From a checkpoint of a small transformer trained on Wikipedia: 141M parameters.
Each number is 128 + 32 x the weight over its row's rms, rounded and kept within 0 to 255. Layers, rows and columns count from 0. Numbers have three digits each. The size before them is the row's rms in percent of the matrix's.

# o: layer 8 attention output (transposed), 768x768, rms 0.169, rows 505-511, columns 256-511
# v: layer 8 attention value, 768x768, rms 0.0629, rows 506-511, columns 256-511
# q: layer 8 attention query, 768x768, rms 0.0556, rows 512-517, columns 256-511
# k: layer 8 attention key, 768x768, rms 0.0557, rows 512-517, columns 256-511
o505 094:129116185155100113122131138138148186140159165112119110172083151126100177165148120167221111088158077115144108103095151151057124099118137162112164080126136146238107117141122148104172108189120101112143100167098117121160072136158084135077153135100116166125087113176047117126116064166139137123095161125101178058123199175100125161137138093100099079122090137154124073143124186137156129118133149132168148139049166111163099072102106056080127210084092141107113198078140128162115126079086120100056128156119130134148113124137182124078097075122136065082134165136109149158189142113116108119087109123142162153136112106108152164122142108124186131151123137124077093111143129140064154103158139086087158093136128161079162127134111082111121129119133166124155091119191152124140080165112156
v506 091:146125144152173128156103164148085195166060112112084099160104139101104101096119112158126063151069094077170094116097073157172140120154142159096068109171127111143141121145135127068154165171093189187146143105130110131083115108148203118104241116147104178176125109139123109168144107143204120168121121082161089139152145137209135089165099138191132143096145138117148112146144161216164041134121092066077151101144104102162115092127148120124099123090129145097130098183078174181121121131183140100170146141180109060153134118104130104154118118155145118150076165112147113072121176104169089086198184137144137145109099144120137061088087100116169153110140082112149126179125161108196058110127149126120100105124096084203121181169169075164103138128145133141159155150138105140123148146144115
o506 092:145180131115092164120125106101162124119203110118147136104156102045124094142168119125104178105129165140147131062128127112126073142098076123182188124130132127072116135112107111152098134099135123157102181096139071128140152142125057110157085156124135138126146210096154134152105131123128116134173108129160162077146118158051142213148162117125139080114100087083168105111107122111099173141116166083171155053135139115092119131085131155093108158149150151133154186081172066153095145154059095170180131123058202064131084152143141135118145135143138113079125156036048143195108099140093164188110068137112098124126178117135180179138116193135144092125130172112076113099146097121117117157165088172127116157104115119120143142154102145130157085120149137184099087100144129102145146134141114
v507 093:127120128135166096143184118082200131206106167159148111190080130149124129115189150124071195137150122094103114105139183106139107108166117105115155142141155117125101127089144145133129124114204165135191169120105090135102112112095135098140055100205119130140164084095161055162110119118116173080160188178114150160122117106149142150157060110100128065110102132123169142093171177103144168108174122162152166152098095139142190128189137146106114135095120105120180186101126073135101101094120118154050136123118121133192148141107113128120097143116172130118130103144155152175145169105107156106108103089104112122157087131137138171117154102079143180155040073122145158167096123101132149138129147102117124071125169112157118136104128136101140134101138068074136071147068116186123160127129150
o507 098:168103086140124135157070145166075129075061097141133084035155127152160115112113058141156039132182114151146136133084117146089144071130078141176097148182121107152117112145088090108129132129104120133100149112194129110164094141154101100056192135111155170120090127178185178087163088144165063169126149116056122104084155169121158106088180126135114193169102059120137134179136092128119163115093152128136098155094122140076098109135152151130088145116143166130125103152153192145065098121192168096189110080145095142052126130123116071181164114158077127155170147128153148153131137113133154142108150127148168109149167136022111136118145114164108077073143188136084124117128134107137073112144109128101142202152099145124087161138139147141116115131104168195216143126114145088151164086148146
v508 092:123088138149083135137099102111150093148143140099067143091106120060113115102107153100117143129091119085133138160190154121137152121117106121028151065187108161123130171069137192116105174109111092098071146137160133144091077146115153084110143129153099147050171172119111131131112144141083198098107104153113135213203134121172097157205150184092108174135127126128166115184145148089174148134093126095127152143198131112185143151127130192111134189152108132109179137150139098094113131117146121156104158120138169175077049121146209067151187105169121115194109131110070155199140081132144112091179149160147089061140118107104141146104129157109111142177149149160037101099125146144114169153114172146112122112125130133118096103099115100198125086144117142097101182112100116177053104169090076
o508 096:076163139148145090118100116137134169117135122159136074159165169142120152168083137147134109133135190140094112076135163181125056150206113135157115121090149130117133096110075086122140107143122145132126175127155096120167188097120144162118118163077156106124061137127131092105129139099112090162137164089125132068129135108165134149069129156214128144143167163142081152164116135139122143070131105159115189111133130109100166147117098119107180124112120128152053116095129144125154097170097117127108068132132095140109216133038061132153109104117118123038091112132076096061128158119113099159143102165089221159095169103102150116164111130131131112106096158102153119125132148137136145109168089150141133188132145152164145176160126173084109130099105120090123134104098137078184155118125128
v509 090:128163110101090110127126109070118127089141196104134061120108102120145121104126166132115123191137196149114191171127137077063120132104158105134146110161153145101128095131122131136089157175161127076138090098109077112188180096094073123146184142104111133160128140163069131154143138174110134147140134148218144121110126128118199181115094117092122140128147109141068126125190139123094108101126116122109129121114104152056108129087107151158165096146136137103163139155089164071096123155050084143133110080157124140116143160152099113096155090120127126147090128186145134049150147165061058116123072134147161118107122072142133103148149104132108128164127094172158103120169126074122172064142075149071118123177142193141094081117158113131155140127142094182152105081178125083135118114160060
o509 094:062114121152157119115103131146135101150132107115133167182128108066104127086162150134133123071111100099138042149128108125178115150136135099122108153121098144128146162137145170059131141126083172184137147163134108092132087129117202134111105116099125137157105079111168145112085131083088087114092121120087068154155127110127125115133134107136118149104124131103137122080058113120161141178143099101188162140177150061194168183141183094083149166148138132143093126163128096122154130119106168080132135182125114147201080127110128135140130142076110170108113135135000135192112094143169162192117176118137100158138136114111117084169118143133153118114132142128102096085133077146131085152122168188120167112095121161084169172105117107079133155157110137101116131199110101150085135129076174
v510 095:129172154119176061170098132100090165137136153110178117187138079126131170161089167192191198067122142128168088146113093066176159151113125096122188136113205118098159190140102149071134085133111175189115094123139116126123068123168158129119139116094135135159086125150090088099173129198148118159199104125098194082159086058117127147166114132073132134095107128149158118135119087148105085102185118120142144174110063106188130111158097124072141088163121125117097179161109143111078107108120118131130141133138111076162114121139113100108176069148124130182091137099141118078078055125132148205133141130111092084094134152114106092140114119112112128090149165129169173149122153065132093122108140093137066177138145112095136088172118103127122109091170199071185127194118095122154140138145188
o510 097:110075106115082135157148090139184082099174138173128138077117189112114089126139117070113116130142142196138151109142165114136096096151116140097149175123123121175065088161092112154098151131062110140156109074124089108165135181125093214143069101131143150175178159073112153143115121103127164085064182104103114167116140149086132138123128158109103121126143157143119164080133187129126141102070154144103164090146106131084178107095171133133092176057147121074144067097093112133143160171080107116146104096160131169156153121113151123156120212135141115092137088124000129196129170218125087124071110139111151123139106104072122172111131136128065137140152065117168135104123144172141077090132100184161101083146151123103091171077129148084117111142121132160122142144117144123092149173141102
v511 096:140085169212142147136138089096097097104089142085136116138114071119113121176116138175100119149148094150126151136076058163083153185080167143113159112187093178128112126092132204088147133112168155120087145091145168184110144095132105162123127158121145128117159130122245104063152128117118095092098126140078129111104140076101124120169103119141128082159145140104134144150097072131142124196126088177192108119165178078105116158117128124196060094095143089111090149137124095136121118168136157114138070120121130195113112174164160101151147119114112123142102144121073123127103163094117115128140110139113111136104125119156139139143069095131143051150119129126137140116122140131062144122107194131136093113103138128097178054132139120093132132129133185083138129086076138087102141144150046
o511 096:089125129093126105176126159108141141134176139144112187082116163213128162087097102153145147160116118102140098147178176077172075069193072111170089135090116099154121092132109101112143081121147116136207151157163115130195123090152162098083088143164139111059117127128032149106136125105093162158125099142111166149149139162178150107063165152081121167151090133173115125100174135182122144105111122129088130145076085140132143144133162158127151159126094183166126125154153118124159189074140121167120126158162143114152121099104100096139165141148137150135162078141058112092130113206167132083125106101116170164127150124070154145147124166115144170099101104132143112173127124120103090133082132122162175219124089146191123153118168116142109117101134111097150191139151064149163144099071131
q512 082:141152170152130114185165156188130114079075205051096146096156085120196209115129136126130135114147124086139132114092093130139112152159163089125120120084174116117150100114147168098101160168112160090077145129164168093175147146141097110118111160137090095144155137120179154131103136143154165143084084100130193199141126157214134150194158074134155180129119151123111142169086136141119145110169127105101120102132111122131117139150171140121133146163146111069081147107112182171087089101120123164145142092181072138118141107115151139091133177118159094183124132103157123160105187093103038135125134098116183113082144104092153140074106126140143117111140089164120095162152094087122188107146144169122096201130119160068083149076132101167123146039191106133093126091109139135089117116205173
k512 084:132181118131168161134201099077166114086099102160124162100126120096125120117113093172140196112099156111145111190116125161119121136131124112116171153179140159102121125132115079191094198157097137123136112087070165110105122100082133181161150127106121114142126109104181036126152133109174135098148105120102135114162120137017196169091086152131096077122113129171151108070178141142185154151126139133122141132066152106149153161128146108139086122101085197124127138099114149163124134161143120084121107181166099126157118169136119134144091139106136173096086131101117109115119146144138123126153123122164082141160132151148115109180135091164111182084129135096178161087140132112129144127149205131114117204123140079130115145186101124078098144109104120112136153139161149111110160161124110
q513 089:151103103120147110164113170092066124170120100135130125135131159095121144114149134079124069151150103130129113146152097194145106091059129120093134103086171057143139115169107155112140117112080169070115180087146097115150166113107142155138099130135159136171148087142126149087102115157148120156086120151136156110088082106176123162157118112068099202141134133139129134179146125069130094091130208158137209158185132176140101167174143068103130150162097156146102164109100132179119154124129192089130128095142094118182109117096086122112124121094071131142189202099024120133131142108172096134069134100095133167132136108135058104126100173103080110112167134125137169069129160175121088149130114086154156123107103136126109128082170111101161120195148120150107094159098153113163097044173164
k513 082:118114057115173152160077128162081146152119163145088132116078100146156176164149137178123127137089134129113185111093178090190113144125113182113085182173056141169160137139107075105148094103170120138106184127165129101155137079171090104129140162086164078092150135161077185120064138091178158087176107109148061143169123134125110145144103103107101134157094170088132125117089125163154126158145091110189122165221077093086130152096126177095142138131099079106123131138127159106150108092141093190114169100149151167082187113153119159155063125099125145172118153123120106127125096085200114129130118088088183097145133114147091173164153191113076133127106098185123129094120112135140138122156110162132107119123163166106191079140124128175086065149155118078155112184146069152129125099084146
q514 083:123164087185126173097162115123144090189100079082136109120145111138093058111139120105060150151166152118196091109122192132113141128177119160118140141129103120127166078111158146124126114086143114137129069198095146124195073125162095118094125148168116131092134147163120110205159161100086156113140149139124076152123079043103213153156146113169157122074107130145158184114119133159103132144147138137093109143065136102108182124126138142149157177149152144208145135095134115095151096136146080083114081189082123081157122156134170132147146114159157155137062066111138168144141110134116147149196042156138112147125151103058191134144156104143169087157123092141133110099106141089160115109147136109145083143136125090171179141133079201097108181152076104145089130149184105166129190198134103
k514 078:087117189115091227157126139111139146133130118103137151157140124103135123160135134138093167140132133111133161116113044118098093071164205095144105106107123126084153166127185159156134149133177172131151090135144091136046129133104102061143213114092069119084137114105128106096107132168149142132177144117159150088116197134169108078156147129161172170100148142134127138127144120155093140192121133162080124105088150116145130137151172132122159133082152151113070101108128178138128066139105160114113153140133092121113095116127120184125151094166117094102093170202188122103127158183144135135142085149189099089156177128153129075156169061140116148157123144143169138103162130118113137092099131093044101112162048114154128133158060130096097171165083136125146137114187133147080128110139125
q515 092:103221132141115118072137068185151106068101119101137146088163077072132135087133112111112125098138180170129164169142084102129116161100189173152079086145118201110144151087209068154168177149173149138099107147166126108138118082130116089109148156128131126098198142167127121115144160137174114166130132082122109123114177140121118113100137092171161123106108118134166132113104102143141170174131063116082053132140110080120142064103114134150145084147194088104086122142130137143147144139152097143126198153131132108070167140087161155129176074076119109090056093167192132105092186144111125118174082164155090103126164134125186121092162100164200163151096164115120121164143180113115128139104151059117073065177098111087108133147108166212102171173080140098150176128136144143097117172177080
k515 080:102143168131123095113148170147175137147168108140153164160127119202149104116105142120142167132122174106138079151119113130123082130109148148127106093149106169098109157138199101114132201110143179133120095151112094161056170119178101184105127140120089068111107159116137144113151204120125095112123095119181154102115146129112136113024195117068108189144137087143091130130143127157111136098084155228126115073065110180130140112147145105150104086089128143135077101089158180053101127135160144076103144121153131118097088147081107039111138099166194104089120095138162100153131119110088117157180109114175137130129117097082161089161140117187116105117130152092144154130158129119096093085134078153103115063153126093138134073144072185073141087155120132168120119145144096107153133113164156
q516 084:101128097139176174135138127112085196120121121135140106087138100155150172113107177143104085122149099088147147132130079177134112131128147067130116093080147138124127142149101145155097105153140138130111215078144136143124083171134081148133126125135124103116132078140181140153056143105172070171142126136138101091097107146151149125159145128132120159111123166122185124143120172128185171062155094130133114167081139157125157117125132151114148139105141076116152192111178068222111084131110125127075136083095094141137165151127129142127119128132128091141156204126139130140090168120143135188094099108082134089169109094169090119117141166049070079075145109202111070119101130165097137103132165180123149144028113159098085132108084097144154072130161105187113103107117115146014139116125110
k516 087:137140158130111140153112095037070108120115126147189118136092143084076112103125144098148122127118075137123098096108096102109128121105114111133138060131069174080164158160185163112149137169152177052105091133148132096120163120116130148104119094091070119092129166131075133113107117141073120113208125079158115125177142107122135129149189174167136128151149109132119138228137142102096150125148102132097175136117130117129146141191149091120127137158067158175086110167133159153110154148133117152033134137113109120121105135144156178144149098214138141116147125183117115144151093154119143124214106155126157168136135113151112060124140068117111147108202113215132159123122096101165090137044145112164060135163114158171114163219119115126126164134127109069066113105149113176129120139148124
q517 103:088165152135102138109162066127127104076062077076117114060091092180094093096148155128124159099124128177134141165104130128175043172153157149171118117173116164155094098102162094120090184119166132184135157159173135126135076153120095093045142142108112071148199014128080138121132069070135109122099171142097205110146127136070114190091123120140126099117138175131107113174116135180164161160159104106094144072102123118133155079092140159150091132148134130168120081165113091126136104162120091167155153192164155161166148154125160153133167110108145107143090144146142138137119148136136156156144088162156113084123144120075122116171170086148155147098133087128139160128113143156124080112091208127126107099135105122108082150176108127176113208132142073142162109097160144158083068169097035
k517 087:115132117142116134103069098129141131089169073176169181135138134086166162132081110124095150138139129107103132181166122127098095149139207085111113124126070170075089121117209135073146217166171162108102127097181174149114163160153108086034157153148117114053151105094085145151129182133141155159122109151143170120116132179082112105149122176131155164086085125143125128156126154186116199146105110182064124105055155140116137095163143140126111070124082122152122105091136094123150092126158100130094135114149070110088068103117136173100167100154089074128123103157175113138100092132198118118186088120076103131089135104079141115161132044151147175034161101115088138132145095155090139130177116136105066090183093164117143149148171097121131146083117136084147084131137122170107092086122135